config = dict(
    n_layer=8,
    d_model=128,
    n_head=2,
    n_kv_head=2,
    head_dim=64,
    d_mlp=512,
    vocab_size=4096,
    activation='gelu',
    norm='layernorm',
    norm_place='pre',
    norm_eps=1e-06,
    positions='learned',
    qk_norm=False,
    attn_scale=0.125,
    bias='none',
    tie_embeddings=True,
    parallel_block=False,
    init='normal',
    init_std_qkv=0.0442,
    init_std_o=0.011,
    init_std_up=0.0442,
    init_std_down=0.011,
    optimizer='soap_variant',
    lr=0.00633,
    beta1=0.95,
    beta2=0.95,
    weight_decay=0.03,
    lr_head=0.00963,
    warmup_steps=200,
    schedule='wsd',
    decay_fraction=0.874,
    decay_shape='linear',
    final_lr_fraction=0.0,
    batch_tokens=32768,
    seq_len=384,
    doc_mask=True,
    train_tokens=137800000,
    steps=4206,
    dataset='wikipedia_en',
)
Each number is 500 + 25 x the weight over its row's rms, rounded and kept within 0 to 999. Layers, rows and columns count from 0. Numbers have three digits each. The size before them is the row's rms in percent of the matrix's.

# down: layer 2 MLP down (transposed), 512x128, rms 0.21, rows 389-413, columns 0-127
# up: layer 2 MLP up, 512x128, rms 0.225, rows 390-413, columns 0-127
down389 109:532539507490518482494520499540476516479463505515500520519496510451473462508533470456496470453482504489533497465491519498497505513451468473479512499516480528471509483476497539512465457494489514546481488504512476491469482471570459518478438546530503514478520494502486511494453494509485489466453536497513485509504488497519493474539520490506535482484509535508489518512480470546512507516451
up390 104:495545509499503509488457527502490511498525488501493495499517511488504482489508513532555483507477487506495475506511478485528508533477517499482524505439530498512508502565468556469480481476523508451481424498477444526502477473510525483510474480509459474537503459515512508585526499487520504523523510487523499508496455495518499537479532542506546506498495499502482486507487498528520470474466
down390 102:467485495509519478466511500518545571507534524485541534511532504506511510485489492516542487509474497515532513485542477497502550465496472469516468465535539501469487508472500545490455470512472517493480497524500530537446523508466502458501525506488488496509532511525486520490508491456503478527522529508517486487534518542511454538448478519520496479491504509481509473460513478498497507555498
up391 101:486534550519518497478471501497458490517520482507553517500518492538534483519506498498495444481529483533482485517473505530532500533467496486470544459498468544527495522542511521491475503521511531469477517508479475525533497460486508489483509493528467460484474500514478455513522487490507529503446478524494440473479487469515512501503518546494440443492496486525486521521502498483501464495485
down391 094:505547514540487486461478494489517481471470512498487527481539469456453502472527452443464530526498514491461539479504516479490494493507512524529506537480505500487504502493468539512462507479467519477536450504506523493493464526505524453524473536496510528503523491474536476487498477515496514495486474502523507470511544527462526453538467503471514472490507492456542530492480496491512458511508
up392 107:469544496474491497501503491525526516524482511493521524466478487459520477441502500483478503540518555471498446508572515478501494514494482492462525525501535482507504490508496492502490510466505479524510489441511468470519476455493478489487500537497528486526522480561521460527540497529487519482481486515497503515526501487499532518466464449485464513512463531519508512514498467452526517491525
down392 097:462523508525515510439470496476500497529539475508490490564494481474512504515521546453505512485475500482497545524459527506470500471498486495541481540520492491506489487534491462533530520512496530488542454516494465512486458515498511502557530519522512464495478516525487473504524517529510473545497467491483530490493471481480504473492462514531569513473505528491489484505545511521489493503520
up393 106:504509522459530502495530523460548536475517478513546477510495483512529454524484488509500533520479472467498543559511477523527523519531515444508462492502494524471490484466483516506498510540511477510484507533512524496476477502472498444444454498565518490490507470485536453505515483508489501520501459487482512491508490520468478488489472525516482488489550520466522488531486475490508526503491
down393 122:477515476510491501513478487539487457496478480541453491489489526490511510474483489492504491500484481543491498506440515489466512495508508503490501492497493479454453535488510553499504509477552502463480491519486467529491525482477506556500537506484474489496474480482488495565508480485565548504509477531489470530547497529481514466528437496488468509488479497479473484536477530488465533513502
up394 115:519511512493463541461543526506501534512484486476517507508487545484543538542499470463506469489471521510479504513494456481472476526459466518498500468500497532488529470451522484503553514494490512482514480475487558497466516462509529446502502507486534458500487467515527554463515517496512543507469502490523477520529494490499465462509509491528498507546520496499496493494457541484514492497524
down394 113:506481517525470486490501454505515493479527508476499483516502506450508498539488507520501494551485476519472551494506492493470493487485461507483461539507509493518501510548529471502486528480443501554488464493457525558474488484507506524508519497562510499496497475477496545522518504530479501457541513504533533536490512497497533515496506524481480492456493447466506471506483556495482490491452
up395 097:487485518432502540435554516452485512470495504494523450518470489538553524490522485520494522492538473513486519503521443514476516505495496510447534551493509512510465456475510466497456501474499452493497475456512505519499499492530461492482487525473515491507524492518506527490509503512493497515498484544497493481498510543498493493498490500503512465506498497477516462529544531462522508521537
down395 094:510499504481483474508558471517532490551478511478516531497535471509472501553549513478493562488517519545472488559471503532535519518480458460460489475506497504497516477490510512493493469490480484547478485508535482477536504487497481512483478475529476481477528532512499515473482533504474519486474499494475477470477517461536508491474487494469513519497519524491449514492527465499476507495443
up396 101:479436504498502523503445496523524492492508472492476509476469547484511485522491511492493518503541479515486491524483463528533514495516491552495498446496548484468469513450512464545486496514525457518462466499494493456485520491547496487539443525483533538497497492496483499524524527506518548524532485461531512510481493485479469488492501508469507520507493491493454498484485476530527485468536
down396 081:504509504470527480511505522438511486509492456530481482490500487529490467501509454507517479560527473438518475463483519463526496480509501517526495519503501507501520447545516519511477487480500488509486475510455517488472489555511479495485553472466466520473529508475488493503460489466505471519509489529502489520509487461407478463502514502491523497508504533473505491502544530499499475522511
up397 096:489444532489546554493502509531472518492510494510522456480532505457522452459485479490453486468459535473479508494521528494493511461498473507468522517487466462518497527521495481499473534553512468515473496506490533530487449527482472498526466521496495474518532517513505506529516489492524530481501507490538513466485557475486480479495537524470497510487493511515493468490537541505506517483539
down397 107:482561496526568458562499507440483540506531502527508471501446487463497470525476523503503512495497504481508489509524510523483454530536484475526512469460498492538510533489540511520504511519537497492540466522480496510484488542483543494465489522505491505479523490532489512506505497534498489507492474536485482533503548490544495490468489521474460477488488496498509501484468537490497505550520
up398 121:511490493479495522501512486509490498493477529476547440502528529529529482473468506505487461513468494496524538531526520533537508451524530505525516514476469489493517454493506544537450465493514498498477507462498516499496542460481470473522478499469505490478497506496536486483539472505518455474480461491482514512559470511483496498454530490525499516515503451521532544522466488489481470482475
down398 103:475478510507494481471504502540493492512468524516506483488518459493523476483503465458548520493456495478508520514484497483490504494494492509474481485421496476527520485456520472480469491476525553512523537504513517539497528500456450504496514484511523490480544494465525501515490482540454490466474510522472523495458487494472450427495477542528509501520513495494537477512487503463472485507514
up399 090:550473470478464498475441511510469481486488541490514507512461461499477504526475528541477490491480488511496483527524487485443539527508496534520492509486456510470482528512486431483484511492489507482502510521522504461521541496522510484493509536490477516552499482519551499505549540502524536534518519518494497493492504497503501508515507479452532497479493507533466503464442492494498450472509
down399 097:467496500505532507531507463497528493479510508517507508566465553449471466551497460495527513495478481507495465501510542561483503551478480515482527454469497510511540466478452539491483489499498516494500497503526501513498516476463499512456521500479454486501478501503481515486506473516490503514511482461497503490495495501539499468489469467528497494459508463499524466546472524501509476503437
up400 095:478517523475508490523521500517510536548490496542525487507499471492493489513485475482505489514490475553489507513506501491520486461508508499505498504494522517477486501460502528489508532501515466462456537493510529479509513483477490440481547509484513494504474469498493497511484479457493487521552472504496528497521471593460533492498484518451495553527553482520562509495491496468492487442512
down400 099:499538515494534487474494509500522484508509504484515499447474563516546504528444484468490482466460491512484483469489495504489479450475457482523512496481485511510552503468516515483499486435497525474476529513526444491483478501511453497522520498497471538491504501508488472497468459498518482544486500465490553562457522499451494519474495512480516494481477514528476528517501497479487505509504
up401 087:516458523443506498491503463489514552451543499517501465433492472484522509486470494523498484506498466524509493470538450479546481543486509501511506535470524447492534483514441467503472514524486528476475506574504488534535483492442490525528488514490491520501511525500490487500500500521498499471498506507517542494487490496537530477480518509490473485503511525499466508525472518504491490528504
down401 086:525558573502494517492501511471485516499532529477487515507516448457476523566485517490487476453507522545537505508518516521455516535486459482502463525517485496516517512519509535510508487538493495518537531528511522506508520510453515504532508450520483478482515536517497480493535483469503467500491482513536521445497486487503525533514473514534508554509502508545497515523501475483493487492512
up402 096:517499444461522509540493512488482493478530471528493496518489488493496467456504464472520475497544534488521496516524524491446505500525501493493513497553483517476444473502500514467553521509525479495445507517482435511498522438540501506506466499485479526541536477539544494533472479533517497499524512452495493516508503507499513469512481492501495501530504531514505467505475514535519490543497
down402 090:512556489456515523506511543496516439534507499501499487480468496477476444492485516492492504478486479487474450472495506475507497504527466543521507529485537471487500496561505495509472511530556519454495471476502503513493517521538545491510504535470522510506494485472512487524499498490547531498531491472471520547475459487550499505494507497536470499496503494505502443495515519470465532458501
up403 089:537438525426483467507505497540514514487467513530464509505461505533482507466525491538486480504502493457457527485490529508506501504463507554550538518489462486477468490529527491488492533496501495507512485475508480499515496486540459447484510521484510449512497511469514503490543468485477525485526482503509482487492515528549547509493488468523499489476511489502495522526552513467510485490511
down403 100:475456518470461463531482487479504524509471514487504511507519493499570510492499487500481544480500492496493534516518545490493476503509555455514475526501520486509515476542554453519524483529517467502469512510505484457469489507533453474486498512473508492496474498531534494512502533495490466495498474534542529478503521524526521535467504512518470510479491509497552480489456540451502539527499
up404 086:504478505486536551436519484508520468508504516535528499469479531493489508513496439440495485545459508488503537536513509528503491505488521491490471506496438483467516520543492524441518521522544495511491496543522484520470535471526505504488506512511472529503497513509511475494510457517494512486500487509496541471524492534511469505468481492482537465502502446511489469519467531482499467533520
down404 096:468515513535567482505474522497526436492483494459493503527481505502526516495526517520501505526495492474537504549478525494510499484480471492524512540483496526513521509481533534504502527491519485502521547508471500485498533479538516523461492466509493440482474439531501470514527526518503532485482467497468536525520486488502471510468523500546457535493495496459462520517490537508527492501456
up405 097:478533545535528493475445525544504506499491532492526519514539472479511518482489549524529485495499513533482507506505504456478487520496529529461485500484441519487494488500518522447513519480520471513527498474507470514530534516503462499512466522476487498531531518515544483533473451527504534473515489504458499494493532478476488482490535492515500490467522511517536489485511449478485443459529
down405 099:524514469463482480499506470479488495495513502411517484491512528476474499495510526509486480523550491501498497473514478479515443525499475447494466506512528514503470510485515480488524486535503501503463503474471498478499446454499524503496481532487518479487487504485485509503517486459492479494533487436511451500501458502467555520517514435493485520477482529530474545499495507520549510476491
up406 094:530504500482461527494521526525493504495494519509533479496515486484483566504444525474533486502462502502536503511506460475489472486553488545461504489533469471511492558551494478497500514474501494485515527477486530482481484544478498494536496497496539519476517503487481555516473458489486539496497499510458483500510512493520503532526496474499464514465515543483487505478504530478437505452467
down406 096:514515511475520530485523496519495493554487460492474476532514516556508465506526466496508485524521480522477496436580522490502552524487522498510466492523489531524476511495525539483524485502509493523469469531500470512495502481515482515466512498517493489493470453483478453496575502456524476502482500520515495506490484512506510516519506527526503475519528453502497490497548499506443466495481
up407 105:501541500456499497532504466566475519513490540545482496508506505504489513497493488533452526451492478525478484480487532465510507504490461520448473529476498503558459484520497520479478470527477524515535500488510495462521511495517503462532495491486480515519464504494486478511528524482549562481508477510500546460492512499509479511490518482527504481509555513509530477483535473539504503463474
down407 116:469507511515512494566475472498506476487512453514519502489516536493510470478491515495448473521471526525471507487481467521486512527538449497521510472495444492544523495538502538486505531532525535512520496478506514472494472467503512475518492494519505495485444540523503501529540482483545539544481461470477505488484499461535511501468495487519546494505479498506534487522477444527523491491497
up408 084:509500532519484508496521487498537489486510483479503503520485510509461523506476463505470537491500506516510513539497502489450477471524507457511488508539476481496509503487473504520548541472460520561501492506470458537465488521424526479542517509525538489477529471505549510522475518510511486507494483510468494512546498458502439498544510518532468477549515501492477487510502491521473476482533
down408 089:520522508477481505516522522463485481500492511508504495477517455529503515512476486526499479502475481534476489514541529498513499490547534519515510528445534549520499461525467527488514483533516505473543531501514510511507485499483500483577534454461504464491456517484475541501476521506482499533527496544478476485502475486498523500482501527535514557493462485495475505509516488566490536522524
up409 095:513524453472499506511504512441508553503511518456538503500459484524521539522503487520486524507463490544462514526496532517513491496486494449504500476505471504490555449496508505504507489469504522473514484492473493557522487522486493471510474511509564531470491490508485530483486535492499535515483511479479541487506529495494453488440512494489464459505497479526467493491522554473491480482525
down409 101:508494493505489464488517500478521535463471520519478514470486518471464512514440510489526495499535501484477560485496503456529494512442516471478517491467485514562512551513501519516483483527538504475528468484531527495513532489482486525471489545500493531499518498510470501516496477503507564558529501529507501483502536508529509514490456524452477498528503447520473514494520489487479484533485
up410 110:534496491499524488466495504543511492498549479502469480539495514518488513472492490484523505497485532527492508502474511491550494489484526511485501501459500501515551437526496483440494487469495494510484528498485491512511513523511486540468472529486491487558458489514528538562529512535504509486484558551505505462494474490535523505494519456480510526464506489518508470507510521463485497449452
down410 100:478507465517543476503476531528511499476539512493497549479485525501511463468526476451468494477484535488487481518524536509504468477524453525518484530511498484516480521520516519523491528517458483541497507488518521506536484500500485483506508481497485506528491502490505472472496517495490480440540509538495510505465520485475492514493553450405530440499519476524539519488486478518500493483500
up411 082:523544498544504511522535511481509534502511533527528489514528459519479489505507511511532483494486505497512495550498524493476523461498516453494495463512506511484562492475481545513497508514550530483451543460482497432476459478475531517518513509524506490513507516503486500473471521500499476506469548514462514466497486467489508567511513465525527507521533511470509476504501481497456465510491
down411 095:559505465480507490531504500510499466523500508519460488527488516515473489503496485503553499487518517542495474506546468472503486513459535509511533491503552529434466477482512522520526454502505444491478510537485530523523494458516510544493495486523474506491466495487541494505529519503509488488489514524513478504473488470540471527525517455495507475492506472497573485532491499474476485469535
up412 105:505516487504539532538498554482509500508453523500534528502506505490502493483465483521501491525447522540458499496552468481543525509486500522497467480521495451536526501481516548512528522518464512542520534447479520506512534453504493517515563498511492491493475495463489483507462480498480478518457522512503533497459498542507511476489532488475491499525517495496509481540465539503494534483489
down412 114:513466486456533521488513481540441515523502524463456477511474540524513513465463537502474460484521514521472483508482504476507487502485517492484506547487506525518535499508493497493521497484477472457517489574509513460495502488480497515526510486474558489495545537531513494467517464517499535547457450496527486546495476480529512500496487502476475493528512490521492512491494487520528518489549
up413 087:487515481507535490465517513478469488526533534537475473526525503529495523492465470501488507466488517531492519533485530479522457491478503494478481482495483518460508461499527535518494507506506523465464471515519469530495485480446517497515491500449465500509500507507449515505476532551552533526489521527507481460448523477520519493496529480493510516562509515478521512534530538464544514513504
down413 092:486474507524536475512476524536523452497519474474451509441528468486472478517519470446483510506429537515495505500524488492495460537475507482488507481500471491491528494512489490501513487462494522483460486502496486525506486513524487537478513470495471510493508507486520503506523500488502479533505474550507470499505543557498496440487480499489496484449490535450537473483455536497477509475481